config.yaml
n_layer: 8
n_kv_head: 1
norm: "layernorm"
norm_eps: 1e-06
optimizer: "soap_variant"
beta1: 0.95
beta2: 0.95
decay_fraction: 0.347
decay_shape: "sqrt"
Each number is 128 + 24 x the weight over its row's rms, rounded and kept within 0 to 255. Layers, rows and columns count from 0. Numbers have three digits each. The size before them is the row's rms in percent of the matrix's.

# down: layer 3 MLP down (transposed), 768x192, rms 0.155, rows 404-532, columns 96-143
# up: layer 3 MLP up, 768x192, rms 0.152, rows 405-532, columns 96-143
down404 070:167149118129141170136172128121130148115138119103117104116157115173120134151110112155120121168130110168107129096096146149113162120177102101128129
up405 099:131150120137147063096150147146164109157111130087095065105164120161145133122127162105133130147108165152132133106144111140099106133135109125133117
down405 106:139142122141086097139146138136153116114133128115130159074175114118099145141168126147129130099134118119135108146138163154163136101086095139132140
up406 103:129164116148124124116134134120149123145149105147145169142145130130128081113085109099139119144114098105125110146140128158083145145113114115116151
down406 106:146094115107086136111156167130072164085111146138114116112125144097121146139141118145124215137119175143172118090104140147130132152112134102085139
up407 112:099126127162095140108126103110134140136087122130108121133081102152141142129088091137172112157171141094123185146172102111134112159127122128121149
down407 110:135139108126111124122160131142101147058125120132120177179096113108144123097161175116134108118111141150113148124122151127155115142140117098103121
up408 092:115123177135113104125064129149165111120151159120117120117101129115109118105123138105134120171093162139143132180101160164142154104100088144121127
down408 096:111165143139112119130127160121119140171129114123107132098180070140139111129133117129131102148096089156136139174154127105101084115121146100134170
up409 100:053128111149121115063134132165113108128118129173127124100123107138107147132138185099128122135149140149115133092125108134117188112192117116102118
down409 098:116109112116131132084127149147158113121127119141104162109129188133119152150147092131117145126162090154109142127120130116160134159113152138143119
up410 104:146142093116110131119117137117127143106138116138134163125075132139115115096158134132109120153109136148128111152162103098086137132076145169161142
down410 108:127123107112155164098109132161117131124138109135126116094124103111121112128167137049109114122127135142116149144129124108080096137154150105118093
up411 100:118141113166107118093162153176136179157110136115128109118116144123129110132135111099100151148185126099144130112106116103109137099156134100105089
down411 101:140137082125148152113141064125148104136136074135113130116125145176141120149108129084122132136140138106119161142127160072124113144059101133120073
up412 100:147155089149134158151139119126142127142092126099164136103146110111128138165139158107104162109135103121107111091098132144139144107170122078156142
down412 091:114097128092144110107078126175125158146144125131096163167126139089096105101099160092153156136088129068127163121202129110077090147125118095174130
up413 080:142140135106119128154108140128142141125119090102143121116133121089098150107114118125144132106107128158118132120121135163093168129113160136127165
down413 082:123130140114132145110162099109123138116114131153120093124116147093108139116128133136117115120160123114113143090116124132141120126080106128139120
up414 101:164087127131144129091155142156155102163110118099116198081144075116136098150177102152183103145130110117108126136130089180138147129159130115111132
down414 104:129134154109129120135142114086114161083153125137149087162146162142162141131152152147143129101162129134109106137155141070132105120144177178108069
up415 095:083127133109142087122159178103097155136117112108116095162135150138167160154119117132137141101106126140124151133139132148109110192134134113108090
down415 096:178163116090125126107105106129131106108154146147126151163140107138139105136141121153101125082116134119121135107158136107139107139149096098125214
up416 098:106119117139189114150090154150146138136133123128120130119088179111117150142086140141150171145113135174126118194158155175135141136133127172151144
down416 093:140125170097072098153124156134103116089159156154135071155131110165132118112097182164091087104155133141131132121115141136141117127154139110117120
up417 097:092062148162165131153114083117142132127138120093149144125133113137174113101142112149148131105125137137137122128113145175087120135166132106151148
down417 099:107168134115139155146150125124165121074154148121126184160147139129108120099136155146129166149102128098126103177117156099154124094139138135106109
up418 098:112127123095179119131101112124171144114153140139158136091097161116123113138118121099124095108123131148107102159134097093118110120127123128135160
down418 088:137124135141135136128126098124122147144129151137111126115142079146113137133112106134162158111127111124126185099067109153114149121144070142127155
up419 090:105116151141122132135159156119140074093148132145166109105164089080134140134147160147181135120151099163113129135145176125133143150132107100129152
down419 102:116162119120101142185151127104110151104081099159127117139110119112138137128132099133090141118123133135124084139159133139142127143114119114104123
up420 098:117121121097139118129089162144085104145157122129164127167138084169153168121058109148140117127122126143094106094133136146122140159128090113123122
down420 102:098144123123140122143069120156133122135090165115098117140083123094136064176119127140113110151118155168153115170179119148144100167171105110102131
up421 099:115141112129132149144124136188126182132120086149095113100153161097131135167124153107125146164163146130091141124120099143113125112115108101180119
down421 101:146116109133139165174037130173158126100139106157090095158137105129117125127154136136128140127150125116123126151143118076132038143149136079124149
up422 102:125156189132154138116131125146113126115122177123145088137171124115138135120107117132121149122139125136098187137087116107140101114100115107102154
down422 100:142159173117083117154167157122130124125121123151118177111144115107102152150120094095101079106130111108141142138168132137098134093103118120125151
up423 086:139131102150135141129107137130084124173162171127094096171180080109119101131157126129138111170172142120110076111127121125134115130111173149118144
down423 089:093115208118168135108166133115178126149115150152151165112164146109100159130096166124144148099087141123146170118093083130114149123127137164167108
up424 108:099141130165178102103105110120138154148127105114130146104122152111123172121152101143153132189140147106127131092123148093110101143121141118174133
down424 110:085100112105111152143114099119119106136131141081087113122114160138157060108087123101154113126132160119122106169105106154137086097127152163108113
up425 099:117138110162116135107129144110122110108112189120112151141135126152131153149086158096103162162133141122171133121128150059147135115125072124149137
down425 107:114172153131075137150130109116105145136098098121102136194105139153146082119122133110125149149148139149115102174146158087130102094110132107128091
up426 108:097135101111121096136119151097114148121105162091152124136158120096131150157087121135120088106132124127107087181140079134091167121072111096123100
down426 107:167110145132106119149121084158130140124117153090125159132131113089151108094110134139125113137155183125149081136141159155131086116146139070144115
up427 095:109135109164106117163145144112137142115129112137111128131071114103150169129145140139153124089105138121059108123137136170130113128113137134112134
down427 103:124095070089170156131130136131139128172131174116155115108129174164135151100124081133134180098168114150138097137180124098127120151111132128139143
up428 097:136105082090109137143065135055104129131141099130143096121132135163128140124139141162158129114110152094159119141163090121135098120149133179134137
down428 070:137137118157085181130134117133137160123131099100128137100171090105123140140111123132113143130109104133148184119133137162106149124147089123106099
up429 100:081107143147108139097113128135128155070126145114107092163131119110124152114134114134118095118104147119137139167159127156118090138137112159173113
down429 095:114126100104129127138145157089100109115114136104139086114151148146155100137071141121112095094142086128146149160099106112116173118153167133096119
up430 100:116116067111141130161125158147154115108121162106110073150103161098126147112115133135153137121117102111123135121159142137146114102166133113135128
down430 102:143130129115110161150166113096107093087108075150119110132151090132160124104110118104114171089155142148139137103127138098143132114132142136073152
up431 106:143122108147077152087103129133119140112076112134087130068121121136104162138139155129132123132131106134080122147139124138132178137143128120158135
down431 110:136121139115110124115085105103161173152112137114106148105115157101101079139177112157120134100128149133096172162127121122166128087125068109152139
up432 098:150120139097118120107157103165141154121144123135152130118127119124103116138154108108120072138088088130081136150155166122122154117111165137129129
down432 113:175162143155132159160130087159121119131146135181115134090150138139138095153057150076130139135142142133148083106080145134121152149095119126154139
up433 102:131114114116142169155117112178150131111208137089136132156121121132109124103133175179111106162122095137142104105092126144109124145126099126149172
down433 106:134150102140129162141185139095084132113085116125131099135119131111158094126157153067139113122101141142145105102118121139092133158112173086131121
up434 095:127135125122142133108159169142156162092140095135133107130111151131133129124155143142138137134099105114145161158122167121163138162139110147136104
down434 093:152109137115106114103104124115119113159128124130110118106105145140101136119125125139099125156121131124102143191120091107104149130171137050158139
up435 093:154103132114143124127119174118131125154122161150146087165174131155117144170115095155137170147146143126135145109114112113158133122143122154192133
down435 099:176110131091149120147128157199147081104153124107160129119101149168151086125165113132143132133160162122097142112147144120127169161112145179116122
up436 102:092111129143187087157145121191142161101121114154116121132121168150124147122100138140107184119126120118138085080165146105132130122139119136144118
down436 108:101153144137112157152097145109133177118124125118121124122116102142139155102155109143124111119133165135102141096096104137105139086128167128084152
up437 089:104135166170144128150140113127132133138113057097148093127163161159102153128125132112101111130118123113110110124160165099103141114125161130117151
down437 087:133080118101144124095161099186147123122112145160140168112106126100163139104132113085153137127141138158111123132136119129119165160098078155139101
up438 094:125145122098093122160098136115119159108124125095112114127124105117175107098119151146151108107141098136124119151070135119123159149092135127124123
down438 082:135126122143181139081124105160140142128106117106106165143120138190132105122086134149123124128134118068127127134116126114095173131123090111146182
up439 103:161146136093134136133145152129117119132101154122146140134151167137135125141172144146096152149156089149110081165134133106093135159106125147135145
down439 097:116125145137140085147118121129130152138122144096133099121165105150127146158115134103118121119104123178112156147139086134116097142177148123121120
up440 107:104133128134139125107134145154148126120120119170106114130171118144129123178177097080122127153066153123117048093110134101116158143184103156114132
down440 107:164134125125134136145092114163162135116139155146133122156156120145133145133182104128122195171116169166129134129112165087123098127178120152120127
up441 088:103161104152105156170123162123158110085107142111127111138090082158152143147128099132162163119125106086138124136123153155136137154132145071129142
down441 093:111132139135081150114146147143142116083138090157140129121128143114104117179120113129098156108101131125107110141160107187122149122047129090109076
up442 107:137140121101138132116076124122119098103094115103145097144136108098139106112110084128150117110105111110091148190134106159136137089141141102154118
down442 107:129133108123140121137137100142134149136153129159101130112132092114121095139090154107114188171111133110113118117110127127113154137105123157116086
up443 098:144142167124146124159098124183112138118084145147088163159141120138129115120116142084108118109186132104136110121146202129140137132162113095099102
down443 099:115125150161101165135135125092123144134142163131167104150106114131127084086148153105099104105111157148130112114141084144153090146128137095133101
up444 133:118148136128117099093152163160095124083093106158102086153109141119179154122136103150147123124163152117078121109122133103147169104137138090133126
down444 119:112084133123085176130106127154127125126160149143112181144166127153174109115152118105116127167114162141121069118162167100118055080119083133152137
up445 102:145147133126112131125166128126101149099118115144141160095128140131162133168098091117110120137061148126131128096134120131123156129139099125129100
down445 084:169143118118147095126147154108057127129085144149129125090092097132099161170107118143147154142134076125132127127095107150089166125145151090136148
up446 107:070133100170132131146099142088131125125122107121114097115173125139159122102130126145152187151129160131086141143100146160127134096103098120176137
down446 102:114139154136197109127131129129092148180085131154147179142159118130113149139113155107118120120098106103158164088119135133117144127122129098131077
up447 101:115129102186143118181102151155108115154098112119111083119139128125134139116122141097118117089149111123130109118156159094137154141111152069108142
down447 101:169141115096135115136123154111138128160125126160138127138097126147148136132105152119138100133117110109122147137136116162106123100110117177117166
up448 102:136109096133145144132163131072061170143121153118128159144124119134133130097103108110082107114102142156096114134063139132108107123106111164124151
down448 098:137159094146134127112132137120138120140088109124184153110091083131123113189158176132109112123104180075166106185124088099145126106122151095133114
up449 095:117143116124087137122113159142178125095152122142112112153138129142097171089132149165121116146127123159114118147152124117098114154075132162097147
down449 108:131095168135131136112124116088096174122167123122058171093160122092052114146109114102106132124104140151117116124127120135111110128137111133151134
up450 101:138094121124120132090111107115168177135137105166128158114120110154116151120176152128113137108153110136124114126144181125110105107135138146132174
down450 105:160150105158141136114074133109092132153108127132120154103150123178099126168117145118122105109123093131096132152109135119130146117126133126128141
up451 095:140171134084131135110127154107135113104110097107111184131160122127144138101149137149128109115099130165148137133130126122125113178120161103146141
down451 105:144157130136175089146137104158115146183120124096154147183077124145115115115153117124138114100158125175117145136135121165126135125157131125085176
up452 101:093147077154097116139138152124116160117105098131125138132110141090108136106121141149122158165139129105125157127138139086115129091108132122142088
down452 095:150124144115132121150124061161139093139137132106118146141157082185148127140120102131072079122109092191121124110138137134145197119116094096135180
up453 090:145107130160130124149104118105165129101160109116130137092136128093131136114148184148120152112136092146089123111141142138112106120153152143118130
down453 097:133122139116135088116149141122165136124134152159117162150156099106077169132148102130127130156163126150142110164116124175133119130136130105122134
up454 097:103148110165131062109139158137154104116116104099165118115129134104127124109136120135154121160165160150122136156155137166126098140121171116126131
down454 094:101116147084150114118072138119117111144130103119124153129122130117145087154098133125106141156107082137123105112154150132095136172125178076155122
up455 110:157175138197117109154125148138148124127109110126109143130161108101147149148134132136139135139156126095142138105127123114094136125111087165121170
down455 097:132144175124106136092142127098068114165153149123124096141111173134145164143120116128131156092120116132117147083104099147152142083143123140131122
up456 098:142108130155099140119098113127167131157117124111118144128116119089134139113150152168158112104078144113176096125183057177157114131136131120137107
down456 100:102101131184159076148126117167157133144085145099122101136103141153100171136132155150086106096178078076118122168128101101092130123107156110165153
up457 103:077148178122134081144160122124108158087122129165085113169130115133119132113163106090129112164095146119113128078101142108110132093129091134145136
down457 095:165146141136171147143108151074143062144152113123148106120130123154087138082124162156128149127145113098089157174150108161118116111103170142114134
up458 108:105129115178180130085151136099133116127162092101101109122107178133107132141148115118173115142154091134102096122116103123138153101171155083116107
down458 121:124087156157144111144120118176128126171136114149143116096150149142110116103147120121094131123125152116139147122133162118149125128107116094109151
up459 087:117153147152130134095096123155095151091116117128132105144130105139115170116105137110118147095162134113129119159137154135120159154134131113144146
down459 092:103045116125140126149082149130124112092124127108121133136124136098135126136156127151114133134111105154135169144158137109130121146098141145048145
up460 093:090130169111131144121098132158124192114159142127115115103140114104096139129100146132111136137104085112121147131188110123106135138155099142141142
down460 098:145135096118117154139126126138139129102122126144201172115111126146149083127164111072116086121186147158130125139129152124089156139128158159081112
up461 096:146161188149112111105179140135136168144118101119149156098139182144144129162115110105123097142165133099128097152159168081152115177133135162159136
down461 099:130128126129167103133141114106160103132163134169123093110162142192157148173122080155129124147130106110111140127113129152150101122100144141101086
up462 102:157132104147138152091142142150136147141157147109139152104119155112097138138113095134162108155070164117138129144151071161115129149139112099130130
down462 104:115120175127107141128169166090139131166162129173104142116144158097134154089122097124088110108146162143138138093127141117145128084093155140122135
up463 092:150155148153139116168099163126175132122115162117117102110100087103122131147143179139127150157129160142152128114149126133120124118133104123111161
down463 093:140113117143152172144153085136122116127129150154145117137128124143171134137123102144135108133136144117124165119071125133123183110092150128114148
up464 097:137113111125154150154133155119127173107126127105118142081107128129147132138121121110124140152146135104133116109082130129186173116123105112147115
down464 103:126115131144094130139141132112172119100160131132128103100128152105104207115118113127131133163121207164109147133156129122080105164129149133130082
up465 095:098111149090158131132151143097123080135155124104143149160113134126151157116118123139165097100170129136126134079114189121124104118154147154099079
down465 096:140088102136139142106148113122140178163113109161148077137117097171068093157116137052098116122122149127102136158133113159095110142120098083119108
up466 093:103119161128136139117110134139104071121148119117100125113165130133107136115144137100172108164125166088153109070129096094105140127148127188134123
down466 102:158157179119099121131105158115119147155138125124099123107169096158080155169118117177124095127148158074110134133105111131156106137102159169176163
up467 104:073154115156127176143092169119138111129146122140131128116156115141121140132105098127154094148114162157190100119125091123103129138117135115143126
down467 108:120123138129137117104140119091155129156123128146108144116182111101177144103098160134153157134146171133129184145112150143163133092127116123130122
up468 096:101135097142145116102165143172168097163131124152145136171123156157113125069111133144180129176121138141096127129156102108125137116130152134128123
down468 091:126129147175182170141114156104142147120120148122100128079103130141140105184121151143133144122134122146137158157099095151150144164117121086065122
up469 106:118140114117101095138121129100123124148130137109136109117124119109109097137124151109128130096149102134159172111140130071118163115109131123198102
down469 108:153098119151113122130149119081156150118080123144125124114199130144158180171122135114180139129103102102137135100109121169078151129120109106136158
up470 101:130122153132106135126067125108101081139107143144106117115123153100121127130096149091153111179141114136119155126088132138065123098103132128145153
down470 105:143141146156118117164143094118107102078127173148130112155135137132123123137109090150127158101118124114135118148127079126150131110113132123131150
up471 103:112139141169156124175127157160131140107148111132149150119136142109172093119097144109147125146094136125112117141136119150110125138115113140144102
down471 104:117132112086135117159114076128128127123123125145104111128122118140069130144090126148144157147145134101117131129138163132100158131102101140116144
up472 106:122118070103128143165145159132129134142137126143106166150160148112104087137112105110104118158123131181160120105124145125125136079179146118136149
down472 106:150133137108165087138099113056119141128155144127108188140151109139058158108099146126126146170127105131150117127131090167121110119081169095136110
up473 098:184106107145126139126181106138152118096161135151115099158143166140108099097138083136139063134133110169131150109130156166143116120157123115171104
down473 094:130142170128143148111111165156161137143121174111146157131086113123136130138122162190171126102097119101150124102146115133139121125142132114109115
up474 099:121110142129174128102116149083152133133132164148146136168046151128112120146124131156114150151127133095170122148102124103128103110144129103121099
down474 104:139115162140053163157148110126101115091120130146128136145147084117088131117143162170110124133103103139100033145156100179163127078143135127088143
up475 110:148114128121137132129128140094106143133134132144138126082139121161151092115133134135131108162095123114146098132153089151143150075121133140155147
down475 116:145072103128117167107141108151145116117156148117175120160117159143148151106148154096100132118146168138111076132116140080128120100102110125148160
up476 094:126106128172147092165104160108146133094137164115179113137158154164115160103111149131148127105142155121132190122117156144114117172125105143117163
down476 086:089148119153135111134136084121096131136161141148107090134114156105145103120146121103098133142107161075123078128179085144140131074117114095116075
up477 089:133109135103139153081099123146142140154149150100105065128131121117101170103118128144158143123109138142171130168121090174101110144152124129118172
down477 082:130071102156150117142137146086098150149112191131074174157124130153136117140125095159119129156066150212156157123127129149125114146110113096135160
up478 103:114132123149119122119113137222139111150157109155142180170145140118122115149149169143114141146106079119141095119111099168083138117168149120162118
down478 101:125111130128113124147171156102098171106135121126128147128170138093114166095131067092139150141119075128143158108141176125133133131120120132176146
up479 102:133133148150142103158128170127158167146162171133111150125153138166145157116114136134114099161135080176128110131151144138128108144149160160139106
down479 105:121120151139090167135077126170146117112119132139147084088118147128106152117150156127117159122158155184101152140123137132126091117087126122089096
up480 098:124128143118134114123138155159090115119125089112147119150158121136150138156145108131090138102131164105087140118124133130121115160127100098115145
down480 109:099130125112119113130100156151115151099109122125151110103101106089130144119111122111144100078168143093157143121112162136124177141125164118079115
up481 106:142160106102144184138114153107120081147143146094105149169134101158129180115133168095121107153100098128146141096100151105121137137104120132122161
down481 094:107135139106131126171135154081117111137082113121147124101137143173120120127148119120147151114119123103111144149123098146103122123110115099119106
up482 105:152131158148173106101130171135172132157115113086087128125185128119105134160148154165120128103134115099152121103154104157143135143126133114105134
down482 103:087104149120100114138099097163116121086122130099121134169121159144163151126160143140108109118170167197138142174127134072118154094164134103106129
up483 092:169145082127131100140114094082115062146143134097130100158153115105146134103147130128131137096103127137099113165116110130160170146147155087141122
down483 091:113143110204161140105157122126139154117086119156116148114115103122106142119150109070130130113117138115128130099155153094118098098127155149143102
up484 081:152137182158133111137118130116139183125109120108126144147138113090185161137114106171123121110089123151135125165133129132119158125144133111076135
down484 084:090157113123126159116112119131144152112118102134138219130097138135146139160121137148165116119149160150099114128110129143160105108082128122133096
up485 092:129149116138129095122149136160122121120112172130122153164095110182136155120112168149124107121102142145132112153099100153120135108127129147103133
down485 093:108173139072145142110191103125101122110106122166133122120120172119103195163134119127145175147075124141169139127107101138149121150131177147160098
up486 080:147144151134133091114137126140102135123088155097155117111117072128126135158123114132102110158141109120112103147130144125146131157132118134130104
down486 074:136103151151158096082142146148124107123120147132135088133140114151141152187066137096135115166118128168146157138123134125142156129131095135109118
up487 087:159117119216124125147123117106146154148142120134157136167107097147115115127139092150128142117141093124145112117147107117142148144087158141148150
down487 090:100134142123166116112152139120133140122118152135154130128100133080175120148117128174125128112106162189124085151093117118153128119163124157103092
up488 101:069167104150126133122121139121129114063138168108126094119106119120175113124138135099159143170102093164143132121123121076135126121154110164134074
down488 101:124126176130121162147110118118145137132165120134099131152091119094142143110179126112141126157141134151130141152118127152096103108138132182126141
up489 111:108129112121110091127103131152087102130057111147129136143118148141116121148142122163130125184146136111151139154128086145109114099121144120148156
down489 119:115160109123081104149140121107145070125105121142145141134141113150131129167155130134161093107151131151129156142152125152123088099122078156123152
up490 094:104131137100152098167089157125103128159117150156159154178128081168118120119127107091136101117184102134140123120201111140142149134130134091096128
down490 076:095135129146103127104116162099149152110164094134066149140164115134148121112112100073109145158094147169138168124135163181085131113128101109076075
up491 092:124141137124131165078138138125142176105107121118163116106110085112148133132178157131115108122108151089084138155132144127150165132119075151102127
down491 095:095089130157145121151136080152119120128132123114113162152110116162121096174142108143113124162214117095144127135124155162115122111127127134141126
up492 103:128122146128112112173132112149119116144128149162097174113133124126143121142106113089105112145140135102104120117128160118147133097161116136113188
down492 105:126098115137072163113134158178128145149139117113086143130119150108117059162122114157111118145127070135133110156113085099099096128164098150158140
up493 102:106106118178158096160154141169163151126096136090104143073109092156166103120115139128147139122189118131156094120132183152203105136152113104144089
down493 104:159075125134106070147162161078095145130114157170125168145118163095108090128128104114108163145102122154125133168144146140137122155113144137099134
up494 106:124136120146132103097152129117112126155116118135136120168133146132170150133125114137170116144124126131130110163171130132154116111160154145141151
down494 120:154152146145113116134108133125128158129154112100132136108103148136120167115087121151136111131123088209158110135115116120143128101137108082096166
up495 106:123095131149142140144125114102100123098112127110114111161085116118127118145133068144141133120111153116083144107127088121151145124102112110163115
down495 113:120136107103086120147105147138135144093097114094148129146139127113132104119110165120111118099102108148115062138164136119163153133118121134119117
up496 097:176142175172138129104118138128135116160090166089106170130106125118109144100145158120153121090081146094139155136154094103165125081155131125106128
down496 108:128104102099148129147117126142113135133124117148166109162122127096115158145109102108150128104087116155121097135105144106127156168132110140114056
up497 090:109125148098095127170121115152150174118113111159144103161126105138137119129082102127158063141157145116178101180139189109147098122140110098142103
down497 090:108152066141159154119108139124117141138080143136094118151122138171139120127129141126096117131113185145117130126125132124122154115150095121176150
up498 096:157146090131150115152090125125111127074125097154161159162175146128151079107118113160160123145144143130120116125116159120118126089120110154137127
down498 067:127117159145153113181121127129105121154108149121105131101100127112141123179120135104136128131098098115151168140108152156124156111119104069138094
up499 098:105114135169132155130096151085108141129166137157128145123123095137115123127132161071146126136139144159142150105113123128118171092130136139127156
down499 100:125126108107145141070105129162125134131153137092195128123115149118148134114116100117145119132193079168149127144113148094117137112143158140169114
up500 097:120155187133119124149115162132145089154172102111127115079115156133110105143107125136122143101125150128107142158147187088078132141123165153120136
down500 102:091196169122127148119133107108066133137146125114164148124148121130108160127124135139117126114134062093122134133100147158140144097136135136124123
up501 101:106115086094170094125133116126101132149133111142162122152151152077122166119126136145112130135109162138130132120138110094109138047118123083144133
down501 099:084144129083127116132120156115127110112119112136165157109101168154157160149122142121094130134160111126144129109133099151179102104100131135154131
up502 098:082133097116125099088087144167102098139121140125117131151107116107138116137149098193075127135100129144107134103139151108108143107150144118126121
down502 097:132119127147146090127117075101149159125143138148112112122126113128129150112109137087093117132125100103132141128080098120126165085101159125148082
up503 103:100138079123167141162072105107138138129159128126134149128110148128118150114153151132094129147121140131140100137166138109152108115110113109129127
down503 100:140147099142130178106171112143134146135083150158154144129144158107095112112172158109112164122126153133110120099182166112109093182089127131104108
up504 097:132124097162148159129140146144117128115166102122103149133122086169119161130120121143123175129171173104130154164141139123119137139091139149152193
down504 094:169120149139121150093174144087098089112158124140147129125110112143163150151087139136153138132093097115144113128084101145114129119145147130141112
up505 101:113145141134158153118131124129141083153091096129124134154119115096124095141152091078105125160154164114092143084125158152124171119148207148150131
down505 108:100096137107075119076106113138136113112115160106102113121142208118152144140102127117125141104129143124162113136135112109089111174122109140143099
up506 109:091117109182136171138109159095129158109131082138129107130085145149146132102117102158178144131115145106098108118171143161089136078111164127118134
down506 105:113121136168135136143142082105096154120097118138106136142094129117103085127131118076118188104128101142183149140087142116133147131112131113134164
up507 095:138154107175088160110115136153123139122123127128113151109132161131090144126133177119162117152150129114134157094097093118128181097157160110190093
down507 104:121116113141158137086168120114121147136084162130113170092142120130125150192119177141134157132136139116170138119126114087133137126193133142130101
up508 099:097131157131137144111095127174112116095145140155106165142101185136111051112136102091163131145158121133102114144136139121145131126126170130129148
down508 102:170126095162133128100101095113134161116113149078130123080113132145143145153111140117092146088099172109164155130101106132092088132089139099105105
up509 096:121136139104119151143109115181124154138124130096100120118126178107138087127142083130108118133104116110152127114138141138105141171137131129120147
down509 099:121125122145146135138119113111114130172105159118134157102125137093154149140093124126130139106144120119119130096109106131120138104106108122102086
up510 100:132143133158122108119100160145148151153116122112137141149127146150095103158146078094085143109181155133080148082090083181091112136096136116144161
down510 098:119072134088134112131152108136123142124143129143098142158129157172114134129135090106128118144123149139127165113119108087126093139144094109145167
up511 109:083119068171136169185160186143162161082099136105107131140113106161092146122140125120098174147085111123115098183135140090136145153117125127145133
down511 114:160164126114140063152140104079095132183114194130151133138115107180082126130088134143123134122155099126142166117070153139135137127136157131127139
up512 099:152149073113151165155096123135085159091129140122126158120110101094121151086126129120169138131125092117140097127113111125100155118110074178124072
down512 093:114135155127108133127106123119141102149189158117145153112103154151135135132125123164126090099141162174127129143134085097106129137136129144117138
up513 114:116100088166147134105091156151080144125113047098094123155139155114150098149116165127146146139152081174132112140119123131108163142116147113130130
down513 120:169118147117136079093130075110112105103144111123201116137128148150085147148131126162130114120110133130140122125149150114114146121164147121073102
up514 106:107136135153119149141136156114121109111131154158121167115125188124128090119137117145099123144114140141080137101093121095116111137159120179100162
down514 100:098136124104172091137115132154095136111116132115125100155139112101093134170146135112139113095170098093095119118110131119137155158107153089160088
up515 109:079087138138148134154130132134151097134152133120114107098118112133162122117110128126149119147132134111125109121163097141154102114135128116187144
down515 119:109109129130111072127147134097108096166117131148144103151134127169129125094114107127166142145131117160125130164114141117124111171102147109144125
up516 100:123159114154133146175119111106174126133143106121113155142142120115137182122154115089125091113144132160138142103157113150136201134155132103129117
down516 098:100098064109145169146108143170109146121136119127114140144152154125132133157132124109168124097097128114118157141182149097108118125134133136109141
up517 099:128113099138147131097129086102134136118150106128126132122134135124139131111147064122133101098086112129184086149125064113136124146130102094126121
down517 084:080144144143122143114119146122155139114134161093145169144110103125191139145146114136137126152109156128168128141129143136088175153126153105149145
up518 090:113155134129101174110182135132105110113146118152116093143156117058130144148072176127121133141146103116156135101115126115130108075160104148163126
down518 096:150117145106117112141189084108100068122144157145145154114138096123098108144154079098083122161141201112101116118123118129103115169119117133101153
up519 108:092156139094116162090077144101144109150132138130105116153097139115113149134147113134135157155106123137126075169174141159105226126166118094126123
down519 105:167131123161097134136136103150070119123172127112099146146114125079119106133075131165102088114150140130139137158134113179166101143097118136087175
up520 092:092166141093152122148091114104112155120123101137122142138124120075153120113163133142118153117111080143091114169137092181125124079144128133122161
down520 065:150109147130143125115123114144109118124119139080146126121145117148111116110123136125125133125113160141121117126133156138135188161136102151133088
up521 094:108148153078147110135126153148147150143129149125090114122134125099106097136163126115120111118146170128173098111132143114131156110115099112159106
down521 083:143109162166113130127128133105143138152167098105115147109163137123122120170105115090131174125096090127154144127128121163161172109138157118099141
up522 084:136123119182185139113110119145114111133130130142116084134174093128105116145125129124113134155123136161130127121147124136122118146126172173112126
down522 094:104124126170132105126146115162138133159116143150114087155110104130184091102125131119121165146155147109162165129122095160132131139115156130123083
up523 103:094124133096139109099104108109104104119100162138115122182170124132113145105128135164118116167143151117127165063115120105140152113156111102119123
down523 086:126135076116089140157135164123142098171141123101082170138132111124116132123130168123134095154140122144139122090117113136116145118119126115153132
up524 102:097130115112127123142135127144136151114062134137140125134121120108139117148156163134135128149136146082097164118143142109081083100159115137147153
down524 102:135107135151117148152139105108095107142124108143119122122127120142130123129142121108151121135124152102146140134135131139132116171109172150139143
up525 097:119136125150114124131114145158118108137157110129141155037101129143137083123137140109116163119073131110102137096151161157134131124188142120107163
down525 088:124123137134156101108166099120125144172137136135172118109115131139110133130128159116083103109123081111116162111136085126129129119089131112126140
up526 102:116114128181107118109148132120122157144099135157085158152183127107160136127111084168121088154125098140153097099125125141111142131184165141189154
down526 105:119158133103121198108136111173111119108145114120166119120141158155168100140126076152106108088167177130123121148137151118124169139054131084107119
up527 098:156097171140147123101120116141119110117114095118118162126113138166150135091150168143152086134110083098137140095141104188133176130127152101144139
down527 106:156127147119141153130136154101080142109130130163129132143134122087151140148135110124168163135122137135097098139128147143155145128148163118090114
up528 089:124165088124102172148131097114173116174133104148107148131137134095130114095120155143189145162140141112150150090137130103126139120150155168153192
down528 076:135142122127122171105117109142116101166103152137098124145117123129115131117104144134087111163135108164135153131131106173162173122139121121116136
up529 102:127102146148133126120099104160129144113122143118093137134119136115157135131138135123076123121091113139151162144120124141136150166150147120129122
down529 099:153113118101131154141082149183094115138143112097142108138109140109153082137159142124194150124113164131087126171138140116129117133139147109146142
up530 107:145147107118174096106114113153125072123138152104128110140119140155108150109189096163170106132127116139116139184098119091130140103136113118138084
down530 108:113152146121077101120153151101126162114106133133148160146157124126115110167168102099103148138143114114123120094118149158147155147101153085076123
up531 093:121140109120095130113149124124154118115122109123143178138137118128137143077098114113111104135115110107135123106125107108160112127107116087143086
down531 098:142094141174160119111102087113127118148115118119137091117162112161112106080140134109115131162081129124123141125194092162129092135112078103101125
up532 111:132162069120140139116113121130136165125044128112178107101155155104110150121092087150133172120133113145120048113159166073134127131137105128131117
down532 106:108127127139107110135119131142174107110188116138166123117126142135170140134120154154121135098126160135126112165158134103148153123141180098076117